Part of a small language model's weights.
Architecture: no biases in attention or MLP, paired heads.
Each number is 128 + 32 x the weight over its row's rms, rounded and kept within 0 to 255. Layers, rows and columns count from 0. Numbers have three digits each. The size before them is the row's rms in percent of the matrix's.

# up: layer 7 MLP up, 1536x384, rms 0.184, rows 1390-1442, columns 256-383
# down: layer 7 MLP down (transposed), 1536x384, rms 0.0922, rows 1390-1441, columns 256-383
up1390 087:120089126165124129150142132132115121095124087121142128124102082101113052164104105108161121119122155123133122079126116053137112173071097140116103117098117160151061127091139104134170154161160100177168191144156123091106198198142135130111066143152121115158121087070082110131169153147132155074194106191122154145164217122098136105076141100149117117156142126130110141084142141121109107076151
down1390 093:135149107182177149123110106092130158072133084144149103165132055140087110142086145173165119119107117200121160118152115082145138113159142150162135106128126111122100137075142117120160181164087078140110091197149076104094135138093140156120147123225090171125126134141122143134114132100118117137170121174114147127214129116104161139127119100164150077147118122094157091104108168159121143116090
up1391 092:111119084079134175138102123148149134177178145120157096122177159159122150125181160111103128176148080084119177144125132072106111117153172140088125062118127137151218067111121143110118132113170183127174068155117131109121123160108145112121158144114180073137128147160093107098063098067110139122119143110163137136152205107112127093157089134096089117116170175125149153123146205150193100125148
down1391 097:130144085143177138111099101117151146136154129119100132122131193187158147169153117134142129158102137108135110145113137173084159151172135125108152127173132141167181155135115087115092135076096158163153178159120120151165100146157107131101134193212140113160220161118154146089113072159124040161113082130212124220141083104103173137086097180089057128110158115124149114184096096122145182146141
up1392 085:130132172106171101146110076157134140109084177169125102080175057099165175130167155125117089083100106169173080158128121089190158112123116120073122117058107052187103166137125120115175121126080144191118082057206085128112161127145177097132151125070169169127086133114160035105128065140109109117150103145126152128141168113215193093133143096090052121144088180158148112147142137093187180132162
down1392 075:176150143169157123165171123053163138058101063130049202107098124181139160133106164164158109123173058128121168171167138136101104126099139162163120063125129098105158137040147156107117115176175109087138119078131098139123088148117175140154078105204108142171123121145130198194126149164163129083141087161161139109105148073145107140118080148144167152126116131094127128142186092103086092160138
up1393 102:097124170090123143088103129117108142179094135099087180141101128103131156152125102159148108151130143106183141152128092144067130098149091173143068154127161139158091140143129064160109095169118185123082125101065188137109158115025161090083139121152180081113116133179104138143057144187099139148162194126125143112132134117131128094190130138169151152086164083167105131109171130098189160098076
down1393 097:170102161157120081095164115138048106081112111058142128187182118122105145156103138107149168139108163115083065130176134090112129077077092097126136101150138083134069134189130105143104159104150103134152098105089144169174124161137130125051117138203096141131075122146197101128087122184093104111108171099141118124180097131124168146138142134152130105176132138124147155148115099176147061126111
up1394 092:199134108076136176130179093118141205146174141096129111123155192084110166133109198097155148132175130114118109157131120113062116154101088147147070087109114093128118169125164128135163140082114083131182158105129076135166123154138197137140152136138137138089171101132130175104145125138168087067103139082173134104156078159105092108124099180084129156106094131087132120142115126121106075058146
down1394 108:158085158121177131128143118131115236144163090118152189108176203080114183131150170172096105064146154146129181171093157123126141108134096121145135110101127149067124156138118081170168131140101127170118125132125102142154189137147154167124152125092094154151109121129143063103111136141145091160111140115193120099125099089150134088138148164111134153057149107132156083113132084068192087137107
up1395 093:095124068105120083151089189117150142108129102152169117137189116108154154156198131106116105138074141166193127143058141152147154094149109140095128090110117099142174142077151118173190122136155155216136134133133119131124162082122149137134097171123138108153126150140178108094152108215120142147131162127152114111122085108186134158144100108070104168099069078103109134147092114197117132158147
down1395 093:145190138121112093121135138103161101118140141103164143143109150109135067119119136085127139093108154083175168078189134095150112104108131159129106151174118109153142159162127133098111097131121069134120088139135155089124100161130096133138141117143059180185094078114110127118120128074084085112168184131151139151198124131125129085125061093158123096132093171131083109087143062130131133112122
up1396 114:087104115138169083117149161109124136114165101147144104154143189080096210134147152137115121110165118122161155105102123101167126151104162114170163121179152143138114149109066169135141138144122148115104146135138073168157114197104111088188132087144133135161100094240136144069127080129128159118125120194117115188083149118135111162127106117165107137113099160087109145105090084142112118115082
down1396 102:074145118181164108134086045108114129163078127139112091101213147102103163175132159082103146183096130147136179145081127131099117139088079141082118221145117101097150117142110183190120103078155132107133202099148130124122165189122132099107126105148091118169126111209130137106157110137150132102093089150175132118114169149102137165183170106108121147117106161128084116095084108099135129143131
up1397 106:127122134096134141087077149078102119074131127128121143157139119136120046139143068161164121118155162125069144175108160197109078098121126144154124122089166122158067104144125121085110148131109121146126130088168104176128118145093064129129119083170124153134164092162160078118159165097101146134073140135129159126123140131085123099192148089077088145134168133142143156112099095104152136064134
down1397 107:107108099139086174107074168130153174047179127108098161113091194118087156064140141147138179098134170150100172135107148200137145119140163128101170125062110089087146136138077087131176111121135095108107088159139112184126075134151123134162105129158047126155115149181186115181150172153125170141135142120135162116110115138134109112049085139180129121155151121162109173119158095127128146123103
up1398 095:120089144105179135154139121126096109057176178134136127114100159169158165080145131150102079101172101118153134109114145098136147142094149106075115070072118117147107159183091126146191121072101115115110154124156106090129084093138143176153074115102130066141078159143131175103155096159120123088169071110128135156163151137100164093071088116128141152159129167109123186122137137114165156104134
down1398 090:121078177186138057137130124133104173223153133079097082154126124122119107097142159125125095122095082129131113159106134130103124131097125132105126060089110117155117115183136131121142144069147128149116110198097185157174098077160157108191072143123141090133131072120098178168089150087083131070144076160126168073134111108163126140101147121135131165139137149106137133156173106145167136157088
up1399 097:104110088147158103127147184134207101189168101122125154137117162137163140155105147158170145137137095094070113168108162102083090173090107174109169091143161122130152098149158180140123150073076143127133099104114130161127135087142171165120142139102126129170113161107157138041143150125129130106118131173137109145098085124095136099156162114146091143187150171141132121129119162104103122115089
down1399 101:103091093162105097096062133131136087194153113136130112143130140166089132136118147162185136097152132155076169182128138162131148147121133167111167076145163135130162160102148161183071192054096127137140104155173176176159083077149180133130128083091140152132113160147170120057146122150078102137124103099071139125189099106126121101161106149128123139145135139182124109166085116131062174145113
up1400 095:075132151141100126148099133142190141173164059125047070127131135132116088109153130133173135153140074143124070111066171188174122102124159139135064141103132134135106112191096196112108123181151163161123115165130140146132035075151149148134128139092167100102083151164106154147122082085136138082147134093183177179146165173121147116162170058146084138153135151172109110100149190138159180166157
down1400 101:140128114147140133168142122163119149123113101111081190198163191133132130104145101097106076159113145141097151158126147172123162147144130152128111142106145146146159027107119160115112122120092174132126081106103103150122079141166101170153115099104160164136133133181188140166137087095106095105114136127096078129195086090123093120108117089171124088155090085149085139128111167117104118174159
up1401 085:202123139088072091181166166136085147158155063065151132086139109134149104084110110088148109125120150138135090143108120075133190132129157103112155143100122137123163127128139183184135101119091075113115144135136085054143125077151098124161147104088083082148068132150051111093146108112134194107165084115084137137088096145139149120110070067123128145166118143143117151125171094193079086136163
down1401 110:166124132104105104138138155130061122175133096037064124137140165105153140148115102063146085117110105172167120097142152147136099133149138111131156132151139069091116099110166108115159135109087139146120074182164062089087150062174091123150142109109113163162094112162126089109144111104076135130142125106155100138115129136091136117100094131099174120156126093154105141166143076138166164138194
up1402 098:133117119169118122140167130105079127111128119191152045137118095107079118108154138135206131176140111131104106132093098092122141095123090135040132108084111164124108141054124097149149109135058077096059140100082146119120090127153158117062116127127056140161143202078124104162069128153163156141131189188121107131133095130123109158156114111056132215111164187106086164166154139171149184176163
down1402 097:126146133131145107174202158084086124070147092130137137121067164099040163110131123121176114186137146161078171117094109124135150128069123120115088157145109164154094148120152134227161119104145110120162111180104233180180114108098168156148068043128124196178104161172111117138140091126128115172086095143114114130147177083132042102094118156126110162088121162174054102120118090147111164138157
up1403 099:141172111146168175159129107164112117161149057148119125115112123096101138115130115097179114148138081104130121076142167168072144112121140155102099167138059153131114187189082177097102144168196099151162164129063127126140167149143140149044125121096132107137106174068129093087127078097133109137164191165100149071104103115156129110133117091082167110117161112118199186104080120137162106098098
down1403 106:118174132123176146106110082070133135134185121183124166119152096072128151113135142102132135078116079167159099184128104138088105185175117103140160153155123080199123139088139145168136184132135128198156108102066143124139148063092119092127063130164163097146198112076184117144156148065142081113110119124130085028125121098110143155126111161076129158141160147136180182180173118163127114097107
up1404 103:112164133051093136159114073191115065126113111175141115154099123062075152104141056166133113106165075161108078125143123151089095134112130166146060103105114101136156107092135096134093071087150196096142086101146155174143130129157167120073106108080093119097096141085101152108119089154167115130125136163077089186134126124153136183170113133124127118164116129118129129116139143176110085144117
down1404 096:093149125115093162131134095180202118137154156211146058103146068097139126099118128148113136168157108115089142151132067128113124091108145098168118071114154092149132116171134113168140094123090149154159091136094175089180120128141169142093133089106107150093150146127153152131113135134159150174076157140128199116100094099115089100127083140116065140133120109104094091150176095088099051088133
up1405 100:111088110149099122149078197148120140174127111161155102112194127142060146119107135151103139104130086175105115109124200182137155152127115151067123087052117170094193170112150150170095128132100122166154206131135100124162147123133164171128124123109126107143109120116149101132113154132154180112109132151177141093126135124129106167103135088151128205115096093089066137095134128153168159184104
down1405 095:125087116112091143126097152108166154069082060083132097136136179061108106141095134167090075116099083172167100168172101143167177176070140120097061126106141037126142104139127107170141133128169092092151101147163080108130108053134159117119144154092076106109158075124099067178186126165111145137150121124146106143138158150154122178131163116131103142163182106206084109158150143112135180110137
up1406 090:105103121082166098198098126156133147132193105115167146201044130135149149123167152155153119098085087145140117083096106133118209154149124086127092193120097142123110158090186162099143110154091159141171152081157141119222141113100158121108124077098145147148105173167110195068101162106166104147100165099147119085159123148112131147133118119147159105186087177174134110143186111119142142128104
down1406 095:108122068135147125121132135156146158089139122142152120179124141081154155126163136192131081117094133121126117107134136128177163123147140111142111150149104150117077068093166133145126130129064166120124101098118140159154095120144105186055080105115083146154109179144097168132168121070131131129108134129141111150164158119142147161108147126143079121112141133130117109140160099127200145128117
up1407 101:165133087155191163110167076091170179192113138133137111110114132194097128127178110088111133121133125044115110117085149108146173093146087170116117143170102154156122090131122101098088134137154130142099182137101157098091175165118148136130065133096128104160079092165166093142151147104205093165148144120125165168104150141126176143117139136152122113156126066104136155122157178143164095053168
down1407 095:117144120185092112075096112117145180139107135125144102129145162132113148129105149122136114154139164117120143180199080107115134118130106143101132149157113159132105142148082069110100090093177165151154097125158158093229123144146135120168119136098134112157086064183105109186110123140137085107176132180067176117157134115142204098146084137156115122135147141201165147112130153175137155112139
up1408 096:139132059123120100173150122162178128163100102151128100134145107143111110151127102161132134093107133124161100151143179113143093169130144140132139091144108120051165101137116148070052109109166132124139140158121082140129129124157089117072107143151098095185179095150108082124153132133188172118150142100147139091150182098055104154118147071076149149144140123130116175127073104184194124124118
down1408 105:133188066139131149096203112109058136125133121158072103144167126113106111125120126172172109162167171106138150123117141141091097105119140082134140131201158085152147107075149154092076190126126182067127158158085128106150145153157093137152123139105088129129151091139150116103134164154144192157132138102096109124177118103085155118129170157141084086136131083099156155132144114139191153178085
up1409 098:091125141121090081172111107042150130122139163146140110106132136040146134120134123113133141102199207102183165133102156139117077077139074162151072117120152172124144160094126175125104192136115186161113112078136157138146068133126084087148110091099130141115143160138079195132107139128107127139100173150074156112147152126155084102106106182105150162073110083111177169120155147148106096146161
down1409 093:138023129103145141141108088144091113157087128095106106092100100055150094109085075122109055165096124120120130134113096151125102156135147194117156073152162162160054128125197136096093240139116156104091102112094147206159106171098141129112130156144175180126142158156128187134122148107066178069143104127145090130152131111137146080168166184120207150100154102121112106138154097101112053139127
up1410 109:084124161160146059117163093142132072185134117169140191136111152178133091065164069158161097137098133085063134170170135117106081146159125106098107177113117121150079122073183061117168089129119106114133104138111096166077108101150115149121087113173134118137065084168098134130151175109159165115178130191033121086073149182150144140133154146127162144172130176063120121093152073122093137174103
down1410 103:137096092123035121081141124096123127170098154108130135198087115112183130136101095161135139117066150185156122131095126133126116100123146083127117083111105124132068143121127119149091103138191129127181092149058127106090148148170092117117116123140189091170160104132152154090122162151184075112123150103162165141203094132092141144094094114152149089171104089185155076139117130150122162190163
up1411 097:106124139165115153137109122180070109091171144093103146144169124107107062108161176084115154157162115113142123067177138119179065116126085145081088119126116108088140160103141085094074094150089163174098152120143187111151131172048120157101118140122125063138170167113107082132095179160072134108119156100147104146146155107135141124093191151140146144224157104081063201108122117167154113096139
down1411 109:140111153150195118036091132164091087126144108107141171138136156114140108093138165202140050121097146143134125148114080143105095156182176145118123088141139120089109190120075103113208104120197130221135122185126124162121102125159095166122065102092132228136152165137099093211148173046145191142139136124135103161143139107108084182137115158157140161146147118117130153157110179139054102134078
up1412 097:112096082107189113176155157111175135152172164122138137092089102086110103146107152139095154101130126146181127146088147128132183075094139105149154120130114174119134131146150129127080157154065148126165092146147237101120082127130177152103112134074117119071167101078105109116121133146123087085112138150112143162130097150158106157213171130197184119140169137123178127182138128166127087128168
down1412 094:099122097088110150193128158128079108083168074155120149164144134118131117160156131122135134114134100064162119133161126136143078133136143149110163100138153164136145169115195108129163106048142100113123126175085160187162142143103113142123102120170133128147181143139092148124156148128119093095197095142150177113097122112076207135162157078095103128163077104102078138159067144154111104133125
up1413 107:091149146112115175148132140121115114114157145149128099112132173098141087109158102069141141062154107165171109125102181132091144193098133104158037156091107077130183144139124136106106137155160130188164108195136146071118131104131117154057128109128130153156095149139146086111115087118162107140150155147122125153100102111088179093117159129154131125128077141131173106130114129110094071122135
down1413 099:154118120175099114102132090136098065210123065130104145126160158109111155140094135154144130151102110095129092105165128103100123115181133110126155132150138084106107126160120156172083076155136131119104119192108083087085061127081112119163102121128067173110160170162139138122158112136123138086110083117095080169119111123128080110074124193201178089098126163147140173104096163151148117145190
up1414 093:120144135107162135172148109108099102053085138147167103095159115162111166126133137111201173075129066097158161134121122178116114101102140077188087107124097076102172111056130095167166076113117101146119168122146156106126175114098152163129117111155136140075145128124180120200151075087076208068125121131145180192138174157116153190145138125115157110166067095201102128151127106155120104116144
down1414 092:106132120096152142198098119084114124155108171150149163093153091089146164066147138138148095081134095124108114124117094203143121147115122125193125141098150199185147117076109057200089092144145125115168158145139145143059146118101110154130124172114096130142083182117132171164084083139116154162132118078109083121163124145162215194107111063129104147143144122110117139088162100156148126107142
up1415 095:100141162108083164154186153190115177101117118215126153201145189087078101146165124229197117173114113110114124097100096129171155168113116134118110134140180166123143105181141140099138128111202152061136085120111102105124103129107115143093146075129089136068084133165124132132148124197099122147145131131129131109076081100098139142109133151161167160156146150108185138098142174151168099138150
down1415 096:115131156177116119123130101154110112167115135127124119150121141089113138128167152144089124136146065126165143113107063148168147087171108118100127174168160154097135142171125175114169117090094104145129069156062091131144146135172140146130164108163104119069104149125164158112118181149097214167090095136102107109137115082159146159071151160149158162177130105099065114111163152103192116145085
up1416 097:124110174175031075142112098184152105133076095112062076114175120115121095125107136090096120115083123058103154159174121083079150101127120149132169121099128148171088099088095152061084138168123115110186064126121112092198132080102088130067084132148143197123102125167094170089133147070145145078157142145164126121100144175135120099163116128129112033112118138081157100188102146158095112195128
down1416 098:096159183178094104102095138086099125130106109124096115163099112091105193076090124105076112167073156103101186093143128155101125113203109039114103125143113160110172151100182133159142102088125066106135090165057151134161116147117106147165078082052128195141168106199149117120159187086159062127103151192163154139118164104155152108141115148112078083116109129118124146162142149150111126107130
up1417 108:176126119147143176131119113080060151103102118079173101145111206230133149135087098108143110128147124109133129114118134119140106141109084101179192180107132115133157178150134123135133111099140145125117162125117130130175116092133109134122182121103080128129167123124042124139102146149152105077139142146110117096144164152113064128117117186123110120085032138129121108124124096103164116079122
down1417 104:132099176157142087160106152117111142082147137138137082097132111184089168066149133131148102187115152092144116154151131107106066145131086105180141161090054152096159116122150156152150148110121100158105144133164136084205080117184131088083083107114111166127152110144173112118152162147128157147105187091114095096179160107149124099101102149148077141157100155184100085119117170110158086083086
up1418 113:109124141129142109121197083141099180175095069170166090183130093120117147134139159143190111168140144119149082117135057169110112121131183153155149133096172127141138131124134079137147158117096121121096101157161117139165156136078133173223145115140073064119142099126108114131167127091102098087131073139096126116133169116124169163103185137087130073123062167090116105043184093118135127094102
down1418 111:159117117201144121096117054142125132110149139127059091167133094131121123155130177170131185143107153124149114087113135117148133142176183143192160135106139093116155165131136102092124127103087080144165092131104127155194085121139112140129120066157082083146086109142133139169101119124125144115142123107127094146154132129068127149139177133113027076072163165101147130126089136120131162152123
up1419 108:139087135145123139158126144156086130113159055078163148104108139121205161121131121097137141078110160112131113116141127085088113122085162101109153145176176156120109172144064134114120206096156120137137165124148140129109167151143106132142137068105071113065088190082136109086122141130132083146136114185085159096106143138114079147156115080132094134079173094132156159135153073092123156070167
down1419 103:160095100117086111126161111132113154102211124096158105183103159162144110129119133098202113100138123071122146116151171137094143180112096106079131120166120165093108162118131104133153142129100111094120142165129137068107159135148101165118147199168064156069106172164145136078161126129157106146115094127134136085132137118143144141092082105097093154163206127093072139110145109101114115134087
up1420 099:106135168182143173121076157124108129152100125112125101136146237079085142133115110110094164089110089124146123088130135154172127148159068151124079145161136162110159154175117143116140158140130173082113094138061108066119167164109111146113174122077168105167153155158078123105141184150140120132135156113119102108144128185091172055205144075072117174145160130124157175164132159126090121131064
down1420 096:150146111143148114147147123140123171162097167099153125118142193063171182159107098093113139093098058137109168088114123152116136063139146124132130167154075159137103095077157139154129113117114163082056100129104105100051182166022128099160118154197152084129109176113118123125160158095133040113128124159165158172134081115146147110152120157146137145085186151135133176140114139149084103164070
up1421 096:140121135143088162202175118089119160129117183132104129172102131149126139226170092135140134120131168100157082165128153168127129074124132148152148138119070069171165127149079147145156156134158191168122119085207064142144100201069107136140136093084127126152159152107122162153150159096132163132151099141135114109188079120096140064123117119076105158124169139087077164118082144139101114073145
down1421 089:181038122122118084164141114134105169096113149130136149094076181164153179198172127118097140131114101137132129163105112147142085116152154118128148129133120078085138107134129166099145148113118160138115084118220110127149114152104102146095123133140129127141127170066138106147129119108148209129129110125157153109160042060093151074161109146098120189117138172114082180163087178149136131120095
up1422 111:105108120183114100091136143119163158156096125113172133111158165118093144111075094089150200168115139175174151132171129133128160080166129106203075177158075128131133197064085131126131087116131146103076190155122122127129121068075137130096139098071150141094140080112130176100124081147070147142080128193106146129100146159110091089126158119070157151212110057101140091177153100120105153129126
down1422 103:142125106102124118122135159130095087147141134137137095123108113127061124173114096147118112123133122155143062104193125084128092152114153141187126118138089099108134122118135098117144102145106148091061146143129136063127098130056144077156126116147148121108119128126043092126129125109073145163105155109159090155137124163108135117113104140158124111159102065100164105184168149126108091057128
up1423 101:077136173197125178156135133150102111100080122155120189161114134175113082062192132099135179150094139089100098107143152145121130103160085091113104142115155122154133141114202147101115092092113195105154162185088132138133137128126133062149149109162096078081106140166158169137078125181122145184164010097106129114112155182154116116081154149130137147148130137115180099139126201200129196128111
down1423 098:169137134174103171107122101149109147077111154101127155076133112136133128107074107084104124129124081106149144116153112178117107128135165120124130136128100056127166182142141121132167169091155180092108088172177116112169039102089123061144060122131129091140187134166174161101105097119070174110181152134118123101126152151062214136141092150110125087105140058135127079137177092087143177124107
up1424 098:128163118207114196119169175117121101128094128123151098125136116077147157109120147093125093137184151114112092112118159176116161176181122113091129148123155164109147102120177169141134074106134120089108118166090124142174112120182127134132158118142094104190095108149121093182128125135170183180142110188139195140113093096186117063171118150101136101160147155182147085203142112175134104074099
down1424 102:087110131079188137138080117094144072125141098195149139134120196116175137126126184108168112124144152074105102169202115116100144072165097109089154072138197120122163167042173149151119116130122086091124131139111133149124130103146099085125103127185136225132134117126098135167161077150121107126121100139124085092109110131101158084174089169103171100097114150162154156174128042186140191160194
up1425 104:096099111162168164161221181160168112136115080178103147198094141112160094117106177128144141097156142114048112123120160101166139142127134121077129163095109152134131207075172133066135099126208143151121112138157169089119062181099044108161118088146188081114105126122136094127143144133145143086171126169155167176101165135146117137164128085151148108153157118158139085123115142168212112123106
down1425 100:125141121133170124082230081159124130157154132093126182114151155100183109125127108113111141146123085178084121074167090077133138141160126138064158212130102133080163150120108170151144075115111142084154103148132129145132100141123091109181096106161122132168140116147117113183181128157151141085180082133119124113156160124127147137122148137107092080102135142056145173087097160128143142157107
up1426 110:110150036143152125146089187145031046123163153157104093109145110102111148110147107100156159079141166193094083087160080215074133127158104091119156120116073145168132134179152123042141123119129175208113149112145062121091122085131116121147130136107123141153155124089138102172124181156140125181128229128194093140134094109085110122175118132147135130060109159143127182158155142109130106085100
down1426 096:202145085162106091122106098157090154097094181128125082140193115111064130065151077132179058051144104124185117097125132125068169150106125121126157144172131127094120138152120118100113098095138113119103163182110125110099123110156140117174115196093089225182114102142198116150079136106147189129149198102154105170137144139127155130213137132127111120158121188132106187102130185168112122116130
up1427 104:070144142127144132137195145154137136059043077121165072089096164115137144134176114170083117115149170144167143151113132101131121113127093161081136135155152088132163106120083184138142122142111128178100114111140108050152126118134153158148171164211117158092138138162099127149110152106157118082141120121082147102098111097161138063158127150155079140149125107074085154074153140123127186061111
down1427 100:140118123139150164121119127159154129133043120071121103122159152153149117114108132113096160098098067150117114083178078149118083106169153130105169163133154105146151115155161127156141152135073146165114127064140122142140142114155165204148095149098150124112149121137103166143101111064080113103092101149088137122192164115070121124097129186134119142093066124126189118108131149112141171076136
up1428 109:124137150165165152162170169188156115085092092165060111149123129147146122102162156087212112125135156138077096130145084141081057127142109124148107101126086142121076147157082164071114164141127226177133119142109108080167133134116095172135094122113096126116122142154084143123112083105169112158176141171151131125109134133148129125106113052126086139153109121164130110154092109126150102106139
down1428 101:145170125196201097121139158108104130101124155108095092143111152082119138115126176082135116196115113129110124140118158149054118093182177162127117129115085180113130149155057145126126128055137162168128090124129107117149047113137088107049086079115128109071177106141091143109119156067143061156145097111105138113154182109158134136144117114134135124148170086128168118139160134143126110156143
up1429 113:102129115135126148145076114078178138134091054151123139162167156133130107139136134145110175144137177075082125126101139095146114156156170151121077188130100177156159132123189135117100060172140047149128150074091129168125083109129152127131181199131104109131153176105098073054097129136079134131137126159063085152131096139089139121123101137145116124154206127149131125173092128091147121112145
down1429 101:135132122168165170112150166068137188113098141141147167217164134111132199106157126120121138113094077163113110168083131154138140089156133154128108217186193163123122100116178164130091150182072134102142134094169134119101110066105102163093122129168095106185189158145135106123131118100168082147088133111116118126115095077046169154119120156079114169098118092156072112139081114105120098178088
up1430 104:127096097149193110117131134170146074132155153140206110121141111150111152156161121140113124101114039146193169142150094126153109103091158072118120108109131112107157102145152121101164138140127128161158180154184145064119131113106176112114097135128101107103126105093125150186142107146103143121092125140085177161153098116138169087121110143120105093154081101123178161142143139154119094110164
down1430 104:104127086135099116082164106143088193134113137100192146138138148089134095153149100173138139180116085161160109085133132145113157108171104082131148155057165112173123144158111126132101077104133162149074141125167119098163105122109152120129064090123130100072110115127138162110178106161103192126127162126125105191126131143154146096132172096136145067133108169168184144162102096096102102101155
up1431 104:132181147099121127183136103134047090138201105162124064139117145133144149173171126129105182127138101143169065127083099157179096083158160104120197132116187098113116103163123105094070142186053075162018121147122124149114096144120127182075135114123131110113105173104126080114164094099147136128089135168095132172159103175150075111148125097094126139116129159165080121101084104067089088151121
down1431 100:107134148100109115090120121089150094135085161148104145142120160074137121132110157125152120165154148154094160141122137051179158130171190106077214137165188112128131093136154171132140098124073090076089140146106111183139107133136157150140160087142119125122108168060138136128134098087164113167166059212073135154129186161187164116144147124138093154091109123085066139099116122055101130125126
up1432 095:110050157172170131121156162121152136125120062159123220125121069066155168062109164118112153049187101110124093150115105104184090149144119126089151143128091077149108181082156121095132100078159090132116144101150111114091122130108150167114119126123139109107110108128146122120125146120119121112118113146060098141074113061091090174129127142152054145120157188123135138111160115107139155099071
down1432 087:148047145111060126131117143109140155092163194142123169158116153142137140078096153047079134131193124107146125125124080152162157149183068158087143129153100143126142110135157115090100164153127116123201155158123179167091158128081171174125162141153106125099082131127137088153131146124142113172147145130160159095027171125107099173162130164098136123119098089127142089064162089106154106174139
up1433 104:105133085089151105134068123155132172169116118094142123127158126084123115130143154124130150108102116067101183133083130145148145099116122167093049137129149152117132184118135163081109199138099113134066169138162244101097136084157125148116106115129160116134166197145113144095122120177131176129162180188065131158126108120093153090099108120154123093174120174098111145133066156114109175130150
down1433 097:160131064125147200157166115101095117112122102088129098122076117088151174120091107114131135128115125057080106065151175170134092109188136168154137149117163173119128165102141088128140171140165118128121083150124140135108092045109131156130187153140109105124140143070099165093146132111176172067114170133158130072166181087112019166171130099143112074106135119092165164103121113092062138132114
up1434 102:087152130154140112128173127127116172093114145140191125134130063096182055052141099110087177101136132061099140137197108119129126133138196168153096100085138170148113090147104097128122136113164083160161160180179153087140094162115096103151120124165145160122064191116067107154173101163123130139144182163183150152069166159138087163149168122096099103126158121107132153075129124138124087170133
down1434 108:094080075057127154089159089115134132137137160094143130107148069103147143143081120056098133102163045147093156104138193123107155080137098099100090105081105151148146090076130100124133137126132075102117136133167152130109101096178188052175081129133152158136154143146080065137193146124091086081147124110052076128094110107132096114148098105169126174126087099134130168077144093123113099157107
up1435 088:140148159133128098191137135177177117093134126186102170128089072110163124095163107151135098147175143164099126166140063121177127102092073142106137131115123122149158124142119126107094112134154159073104139119060124092170114172171140127126086169179129106227129159144140142108086158163130157169140152082073147152084148083133175179107099068143102081113136176132095120180105049138077157127135
down1435 090:127088147057099101139143132122163073114184136163091178188175094077148147197115152107128116135141162158134135098084099132130114116103056144069125067155102133092096107108122175089141164089164128138092117123080182080126175200145190137118109111145101100149112120153148133143132120116089167157091124082181150096103200127085175123095090120095091120118122095126136149162183128134110092160137
up1436 097:109197083169097147137144164136158144130106103108181155126130053173114085119149146106141121058153167144143132142108104143107163143145142105096101104116144077164203083094120092141106141139151062151174088130105081111152153154128084085124193153106134197110106107170120168138119129127121072132189131186088156099101086159110159091115097084125055209215083134140193115084111126124092122118097
down1436 095:119095097095138114111131139179177129135147162144153177174127154136081030120161097154159112092170164144086090141092171134177142156067146146093158144135129063092153080160171107175068084101158125125158119142167057138198143113137132094130138069147128150077130128183063111178119112077114117089158106134131146134084113113103152118129128106102115142131143155193137152116157122110148148151134
up1437 095:119147175155138142113095132103224064163131119078111134161106126133169173107135109164129158121103163155150047155068178083135139145114149199112103111135131126142143069121133096154057138122158126148206180166124126091152154121158100156092132113156148098120081176148160137159113103121130156183188097147100080079195150200125125147121167149139102124211113097116137127117194140142211103106136
down1437 092:120082157163123162118140102218164160096140089126093172109160134059146173112084111149142142124099121139158105131117130105122121094141133076131151110097092121111138097126123132133169134113121123084201063144144119132109084152150136211098144152174154177179156145157144070177132165093058053074150106153153095153190104134123173059102197194149133136123118139167164096132166138139135099097103
up1438 102:102112134167124113143116134143102097137105116099101105131154098100067108137202136104117174132105147121113135098181170146110079199151122147165134141103038045195107094067121182120143070142162104084076154099178108070134155151086120126173124155124150131082104217077088156068104121155118137133183159122134150062125144156114144085063170136131076136041165132055170078106064121107129186073079
down1438 103:182074134173100091150118151184061122095115115157066144080138101091081156122109167051146139100114097181066169116134176150104117147169093160175117129110078082118105082113108105208166082113122125161089141161151097148105157152183079135136107130135133141091143140138095096117155127105128137132163131121136110150134161129075121089169139139122137092112100124081168133105113134186135142099137
up1439 090:153050111125119093173213142148111085062137135165109117110139107155079103163122200132144197109132111156135131144119161078117171086119095119142114137108086091084108139096148117097212137148159138106105177116096130166144117110100121144094147154114163105104141141178121160147134117113127102163109091097141158125116111150121116079190165149124138157137171128101083077169122141077149155162152
down1439 098:196096167153144086115115148115063163100192120098168159129132095156121197134131217094097169074131162114132149086129138144164189125156161170110071109158169173132105167132104105115157157090121178098203130122080152161144098099142150108114147090086186176125170119135112143173099131089068101161158103125112129061142147118181148111076180097114162136113154068127090077197132116148106153141059
up1440 100:078145059096140199159143149124105065114082117119186095180130105109099113148101152116107155122087175140141115109131132173160084137103199115113123162103142132108108151165120158102135068154114124200118095118073025126119167128088141110130078126083146158142104111131115112135174106097173139091149116160155109103085135089126153157142162102144045177171185127055148108082142119114139142107095
down1440 101:007112159109203132086123140147115154135132199127148165119148120083071123146067138118049118145111123141121189094169147161118093081128138120149118094143100113118113126101150085180154081128178117106146043189096161127170095116148159120075140112123123134127095153101155088162104106091105167175098067114157165135173155105115110114104099160118096147162177115110035073122189122120091109175103
up1441 092:129194136071084172094155094147145165127170026099128134105082120090134151113158109132106127144167112155152120077082126125178108142145155156102097158209123143151111130133160113142133103197121112145089158205086175165140103138136127145103091147112137150114145148104124107109146094103123138070156132147060098191121107174164193139192113093169117126127085153207119166136119093165136148081132
down1441 092:113139111117091161123158057118078136117130087150140148135128113137204123113186072107134127116151130111145166117135148196108126187098139114118107123180103109136104103144105082138071149100138132132098161136135128158216133138120125100123096103138170126051150171058148105122124182196079074084134155153150112130076132189152136144099155135155144097187080107165196123160100136221138156146120
up1442 108:101117122180089098143095176131092105089133174084106109139108146201113107125113126114156104138128183140125157141145123092116109139166053071149122134158138167156086123140169083121121198160115120136098163125088152124072127115080109119110192118163111107146052155084140228087107139153098106158136125114123128150094118141149194130087100127154098127147163141106122172173120175138114097123141